Weights of a small GPT-style language model, trained from scratch on English Wikipedia: 14 layers.
Each number is 50 + 10 x the weight over its row's rms, rounded and kept within 0 to 99. Layers, rows and columns count from 0. The size before them is the row's rms in percent of the matrix's.

# gate: layer 10 MLP gate, 320x128, rms 0.122, rows 173-189, columns 64-127
# up: layer 10 MLP up, 320x128, rms 0.116, rows 173-188, columns 64-127
# down: layer 10 MLP down (transposed), 320x128, rms 0.113, rows 173-188, columns 64-127
gate173 101:30 40 63 59 32 51 52 48 47 55 61 48 61 44 62 50 59 49 53 62 59 38 61 43 55 49 66 59 40 44 46 41 44 59 46 41 35 38 43 43 51 53 59 50 41 62 52 45 36 25 37 60 58 47 44 35 53 53 45 56 60 41 65 48
up173 102:41 63 45 52 50 34 40 50 35 37 54 40 56 54 51 51 48 58 51 47 64 56 34 41 53 51 44 34 47 60 47 55 50 40 36 65 59 53 56 57 64 72 58 48 66 43 70 28 45 53 41 53 31 73 66 48 56 65 64 61 48 59 79 44
down173 103:65 60 51 46 45 42 66 56 41 46 41 49 54 48 59 53 55 67 43 54 51 46 40 37 45 59 41 48 74 44 46 55 49 48 22 36 47 52 41 54 41 48 58 39 60 38 52 43 34 36 54 60 42 54 50 58 52 68 50 40 45 32 69 56
gate174 100:39 50 44 60 49 44 55 57 53 39 53 36 33 47 50 43 43 46 57 59 42 50 47 40 46 49 44 38 68 68 37 43 38 50 59 52 58 53 31 79 48 52 50 43 38 50 49 40 45 44 30 50 46 53 41 51 67 61 47 58 49 45 56 45
up174 099:73 35 46 45 50 46 60 64 49 42 54 57 54 52 41 57 49 51 44 46 62 49 48 57 62 39 45 56 39 45 56 49 63 40 45 44 47 42 48 46 47 56 42 60 52 35 34 46 47 44 52 64 44 68 38 41 54 23 53 49 39 52 47 53
down174 095:45 53 43 43 42 58 50 45 62 48 54 60 52 51 74 50 64 44 56 52 51 49 45 47 59 38 44 56 54 44 53 42 43 56 71 38 35 49 30 48 48 45 51 57 57 48 60 35 39 50 60 62 41 64 26 59 71 60 40 67 57 56 77 58
gate175 092:59 37 55 35 51 65 59 62 62 47 45 57 46 43 37 57 49 44 53 49 39 71 50 58 45 47 51 54 57 63 44 49 59 33 35 41 55 51 54 57 57 47 36 31 54 63 58 69 50 56 46 59 49 28 60 54 49 45 45 58 65 40 64 33
up175 099:35 43 31 38 61 54 52 41 44 57 31 54 47 53 60 48 45 49 53 48 51 48 57 38 46 55 55 51 37 45 40 48 46 82 62 61 51 59 60 37 54 49 57 47 50 64 51 42 64 66 55 48 47 46 36 29 65 28 48 38 46 44 41 53
down175 101:52 47 45 53 40 33 61 53 37 54 40 46 60 64 74 50 49 60 60 44 57 52 57 43 46 50 43 50 31 40 32 51 51 48 57 51 51 47 59 55 59 35 62 67 50 52 51 57 54 48 51 47 44 55 26 39 71 50 47 42 43 54 40 51
gate176 093:64 59 40 48 39 50 62 56 51 58 43 50 49 45 47 49 59 59 45 54 41 54 51 61 31 49 51 50 40 49 53 42 39 60 50 59 47 57 59 44 54 44 40 57 52 41 58 39 76 60 43 55 33 42 66 69 57 55 66 35 50 37 49 42
up176 096:51 56 46 60 40 56 46 31 51 60 65 38 49 50 33 36 46 34 44 43 41 32 41 43 45 54 43 40 40 61 48 56 37 48 42 54 45 69 44 37 62 71 65 51 44 66 55 36 63 43 41 58 49 63 43 56 44 53 47 55 50 57 54 42
down176 103:41 49 40 54 47 62 51 47 50 44 53 45 55 47 41 61 56 51 50 43 53 54 41 47 63 53 47 48 47 56 46 45 49 50 57 53 45 40 46 50 50 51 49 49 60 51 50 58 58 56 54 46 47 43 60 57 54 55 61 45 58 42 60 54
gate177 098:72 40 65 50 51 49 55 51 49 42 52 53 65 35 51 49 50 60 43 41 36 46 49 26 43 43 61 24 57 42 66 34 37 44 36 56 63 37 57 43 46 45 45 45 52 49 41 64 43 61 49 63 42 55 59 49 52 41 45 57 56 26 50 61
up177 096:51 51 48 47 63 41 46 51 66 44 64 64 62 48 60 47 56 60 56 33 53 60 33 47 40 40 41 34 51 51 30 57 43 33 56 47 50 49 46 41 46 50 39 55 63 55 44 40 43 51 40 59 60 74 76 66 42 47 55 26 39 49 49 51
down177 097:55 50 39 58 20 41 43 38 53 60 55 37 44 43 59 49 59 57 44 47 67 45 53 53 60 42 26 40 42 57 59 48 69 33 49 59 38 46 51 53 59 47 63 44 41 32 55 56 58 32 32 63 57 49 43 33 41 55 53 46 55 67 48 50
gate178 096:66 49 62 34 49 59 49 51 50 54 62 55 72 66 35 43 49 57 40 51 44 46 56 56 33 36 52 46 58 43 70 54 52 46 55 54 63 78 58 48 48 46 44 54 38 57 54 32 42 52 35 66 54 62 37 56 36 47 51 46 46 47 56 57
up178 097:44 50 61 60 45 34 67 37 41 36 45 44 57 47 29 34 50 46 46 33 44 55 63 48 62 55 65 34 52 59 48 50 65 51 48 63 52 54 49 54 51 54 60 45 62 51 38 53 37 58 37 38 53 53 43 60 59 63 40 52 32 48 58 52
down178 098:73 44 42 39 51 53 28 50 46 52 54 54 48 47 53 58 54 58 46 45 42 54 57 37 47 38 48 55 31 58 66 42 49 60 44 69 44 53 64 46 46 43 54 67 52 60 48 49 48 48 51 63 56 49 56 37 53 54 61 52 47 34 44 50
gate179 105:43 44 49 44 32 29 62 58 36 58 62 49 57 59 66 58 61 41 53 60 41 55 56 33 52 54 44 53 62 40 48 38 51 40 41 32 50 40 61 54 32 58 36 39 43 37 52 49 32 44 60 81 54 48 45 40 36 39 62 46 53 37 42 54
up179 106:47 52 54 49 53 51 60 54 47 57 54 44 36 59 50 67 39 47 49 41 38 54 81 43 42 77 58 72 55 35 43 54 50 50 47 63 42 60 46 64 69 43 37 43 67 59 47 35 44 46 63 51 49 46 42 41 52 51 56 40 43 16 44 53
down179 105:53 35 67 52 65 69 45 44 60 41 52 50 45 56 47 50 47 46 44 44 60 49 44 43 42 36 51 59 40 54 32 55 46 53 44 56 42 60 58 43 55 55 64 55 50 40 49 54 69 72 56 34 37 54 48 33 43 56 45 68 51 52 58 69
gate180 094:62 55 52 54 64 36 58 47 62 39 59 74 39 52 48 53 50 51 37 35 60 49 39 62 69 56 55 27 65 52 49 74 43 49 51 44 57 56 54 44 52 48 59 65 45 49 21 43 58 54 48 46 43 72 36 44 58 55 58 51 32 64 39 57
up180 096:24 65 52 48 52 51 37 40 52 68 31 44 56 50 47 63 50 51 64 58 56 48 73 45 41 61 53 64 33 51 44 48 45 66 56 55 52 41 43 26 73 45 51 48 47 43 57 51 43 52 67 36 43 48 55 37 37 46 32 49 34 52 65 59
down180 097:44 64 40 44 43 58 58 57 54 65 66 47 65 36 44 51 59 40 56 48 33 54 38 29 36 41 49 48 53 65 59 37 59 24 49 46 57 53 53 67 32 56 43 47 52 55 62 51 44 60 48 54 45 43 58 58 47 60 49 67 52 33 49 41
gate181 117:54 52 45 53 49 58 34 65 52 70 41 43 62 71 56 46 58 55 47 80 50 39 47 33 63 55 35 57 46 43 53 46 28 61 34 44 38 42 51 53 60 47 46 53 55 47 44 53 35 43 28 39 41 46 48 50 70 43 39 39 60 44 59 44
up181 103:50 44 49 57 72 52 40 62 35 53 43 49 53 52 49 66 38 39 53 43 52 43 64 60 54 60 67 57 31 33 51 49 47 44 35 58 48 69 54 67 43 54 55 51 39 50 67 44 58 63 42 41 51 70 57 59 69 39 48 61 54 74 49 55
down181 106:57 48 49 49 59 53 56 57 50 29 64 46 53 51 56 64 50 72 49 48 53 71 45 50 48 46 49 54 49 50 60 40 39 50 61 60 34 59 44 44 51 46 47 58 58 50 48 42 66 24 63 59 57 52 46 35 41 50 56 51 74 53 62 55
gate182 098:56 54 61 41 46 59 59 56 65 55 39 46 28 56 54 58 51 42 53 47 35 32 38 54 55 65 63 61 51 55 60 46 46 57 40 43 57 77 57 56 55 80 64 55 53 58 52 43 62 43 54 53 62 74 56 61 46 62 39 66 36 41 57 45
up182 101:36 46 45 46 56 41 42 41 38 54 54 63 66 30 47 44 52 49 52 63 77 54 60 53 50 48 33 52 40 50 49 45 60 48 50 60 51 35 51 38 31 39 45 44 42 28 44 63 41 44 56 51 41 37 57 56 45 25 54 27 69 52 46 64
down182 088:42 63 59 43 42 51 46 47 68 61 46 44 31 59 47 56 58 50 50 39 45 30 47 61 59 47 64 57 54 59 57 57 44 50 54 40 46 60 59 61 57 70 60 64 49 62 53 46 64 46 41 48 57 61 34 53 50 76 44 54 34 47 40 30
gate183 119:26 34 58 32 52 56 41 47 33 55 56 53 50 49 52 32 60 63 43 44 53 40 44 48 67 65 54 49 55 45 54 45 45 60 32 50 36 38 68 45 59 56 55 53 47 47 46 44 56 52 43 44 47 40 56 53 61 54 44 63 67 47 66 56
up183 104:48 28 41 52 40 58 40 38 45 36 50 53 55 26 31 62 53 31 62 37 55 54 57 41 49 46 46 45 52 38 48 50 58 60 54 47 25 41 68 49 63 44 42 41 49 59 52 51 43 46 39 39 59 51 53 56 42 37 54 58 41 44 55 58
down183 108:59 44 52 58 44 37 65 51 36 73 54 58 55 46 56 56 63 48 61 47 57 59 48 45 54 36 57 38 54 55 47 43 39 47 47 61 57 38 68 42 61 54 51 44 53 64 54 72 46 41 65 46 62 55 53 51 44 42 43 54 45 44 58 61
gate184 103:52 39 53 40 58 58 58 63 50 51 50 60 45 56 52 53 57 60 44 31 56 56 35 85 45 43 57 43 52 62 56 50 71 48 45 74 55 46 32 75 52 49 56 61 48 54 53 51 54 45 34 39 59 59 44 31 56 32 50 63 51 46 53 39
up184 103:23 49 51 47 57 58 44 53 47 47 45 63 44 50 59 55 40 45 54 49 57 60 49 63 52 57 52 45 74 59 43 39 56 66 63 59 71 41 51 50 53 59 54 51 37 59 49 50 41 34 30 50 57 62 51 36 52 50 46 67 38 60 64 54
down184 096:53 59 39 38 48 43 37 54 58 51 49 39 33 46 55 47 57 34 50 52 47 40 49 40 54 52 46 44 45 39 46 47 33 49 43 39 18 68 42 37 38 47 43 31 46 45 65 39 39 50 49 39 72 52 53 74 50 30 46 45 57 56 38 64
gate185 098:63 55 57 51 54 47 59 52 55 55 42 40 42 44 57 67 52 48 53 28 43 59 48 69 52 82 53 53 61 56 49 67 58 39 55 60 57 48 46 31 62 71 43 51 31 40 61 63 48 55 55 41 46 34 45 62 46 54 31 67 45 47 57 41
up185 096:42 53 68 48 38 63 43 58 49 66 51 48 42 53 63 56 46 33 34 70 42 41 29 57 43 64 57 45 40 61 58 52 41 55 38 55 44 56 55 49 61 45 36 60 59 43 44 40 55 35 54 34 55 43 42 50 30 55 41 52 56 46 35 56
down185 101:52 45 36 46 41 70 49 46 51 54 53 60 70 59 36 60 60 71 53 54 52 36 38 47 53 37 39 60 58 46 54 43 50 73 41 42 63 40 55 53 50 38 54 70 39 49 43 57 49 68 41 58 45 54 67 40 63 58 50 71 55 43 44 50
gate186 085:44 24 43 60 50 52 40 59 43 49 56 66 53 36 43 77 40 48 70 48 62 47 41 67 47 44 45 50 43 42 42 57 58 44 48 49 56 58 55 73 50 70 61 55 45 55 40 52 65 49 58 54 44 47 50 48 49 51 42 71 34 23 61 71
up186 090:51 20 46 49 65 55 45 49 55 34 53 66 61 42 59 57 52 48 55 58 49 44 49 46 55 59 52 53 45 53 38 45 46 48 63 50 53 45 40 65 51 51 66 41 57 55 26 49 61 51 31 62 53 43 50 54 45 52 45 68 48 36 52 66
down186 090:49 67 60 70 63 50 52 56 44 68 48 73 68 44 55 50 32 44 48 46 40 41 63 58 60 26 53 51 43 34 48 60 55 73 64 56 40 60 24 49 46 68 60 40 45 67 47 44 58 61 56 39 52 59 35 48 64 53 66 41 45 57 60 65
gate187 104:59 42 54 30 54 33 56 53 58 44 56 40 45 51 60 34 41 43 65 37 44 61 67 54 55 34 66 49 63 67 39 40 44 63 42 66 47 30 39 41 57 51 36 53 52 45 50 50 49 27 39 55 57 43 57 53 56 58 57 38 52 54 38 47
up187 100:52 57 69 53 46 54 76 52 46 32 53 43 33 49 34 62 55 48 55 51 45 47 36 52 36 47 55 59 32 44 60 40 61 36 63 43 54 62 43 44 50 60 54 59 42 52 29 24 64 46 53 46 61 61 27 44 42 48 44 66 48 49 42 51
down187 095:52 52 48 39 51 51 66 62 58 38 52 69 42 66 51 57 60 45 52 53 71 58 47 58 46 56 50 37 43 51 62 44 59 37 70 56 61 53 53 41 37 59 66 43 43 60 55 45 48 59 50 46 55 57 51 50 44 51 48 54 40 51 53 33
gate188 105:58 47 42 54 51 38 48 62 66 37 57 52 65 44 48 70 69 37 53 76 34 51 50 48 48 32 50 46 50 42 51 40 46 37 44 64 58 56 52 47 39 48 50 40 58 50 51 35 25 57 41 56 53 71 46 43 29 39 48 37 52 33 52 44
up188 096:59 45 53 53 49 29 51 38 49 34 46 62 49 39 49 53 54 69 49 66 42 50 31 52 47 46 52 48 57 56 36 49 49 36 43 51 50 53 36 54 44 65 49 48 41 66 49 54 38 49 65 37 51 48 61 38 40 47 49 48 39 33 39 50
down188 097:52 53 39 45 48 53 29 45 41 37 51 52 51 56 60 34 33 60 52 81 49 61 53 52 40 38 57 52 38 36 43 37 54 52 59 49 57 40 60 40 47 54 42 49 59 43 52 32 43 46 55 56 40 54 31 58 38 42 57 45 60 37 46 50
gate189 096:58 51 55 25 47 40 42 49 47 48 49 49 52 50 47 42 53 49 53 78 63 35 48 58 63 52 69 33 37 50 47 59 41 42 45 38 64 50 48 54 67 58 32 44 69 45 46 57 55 42 32 60 52 55 54 49 49 73 50 53 45 44 51 67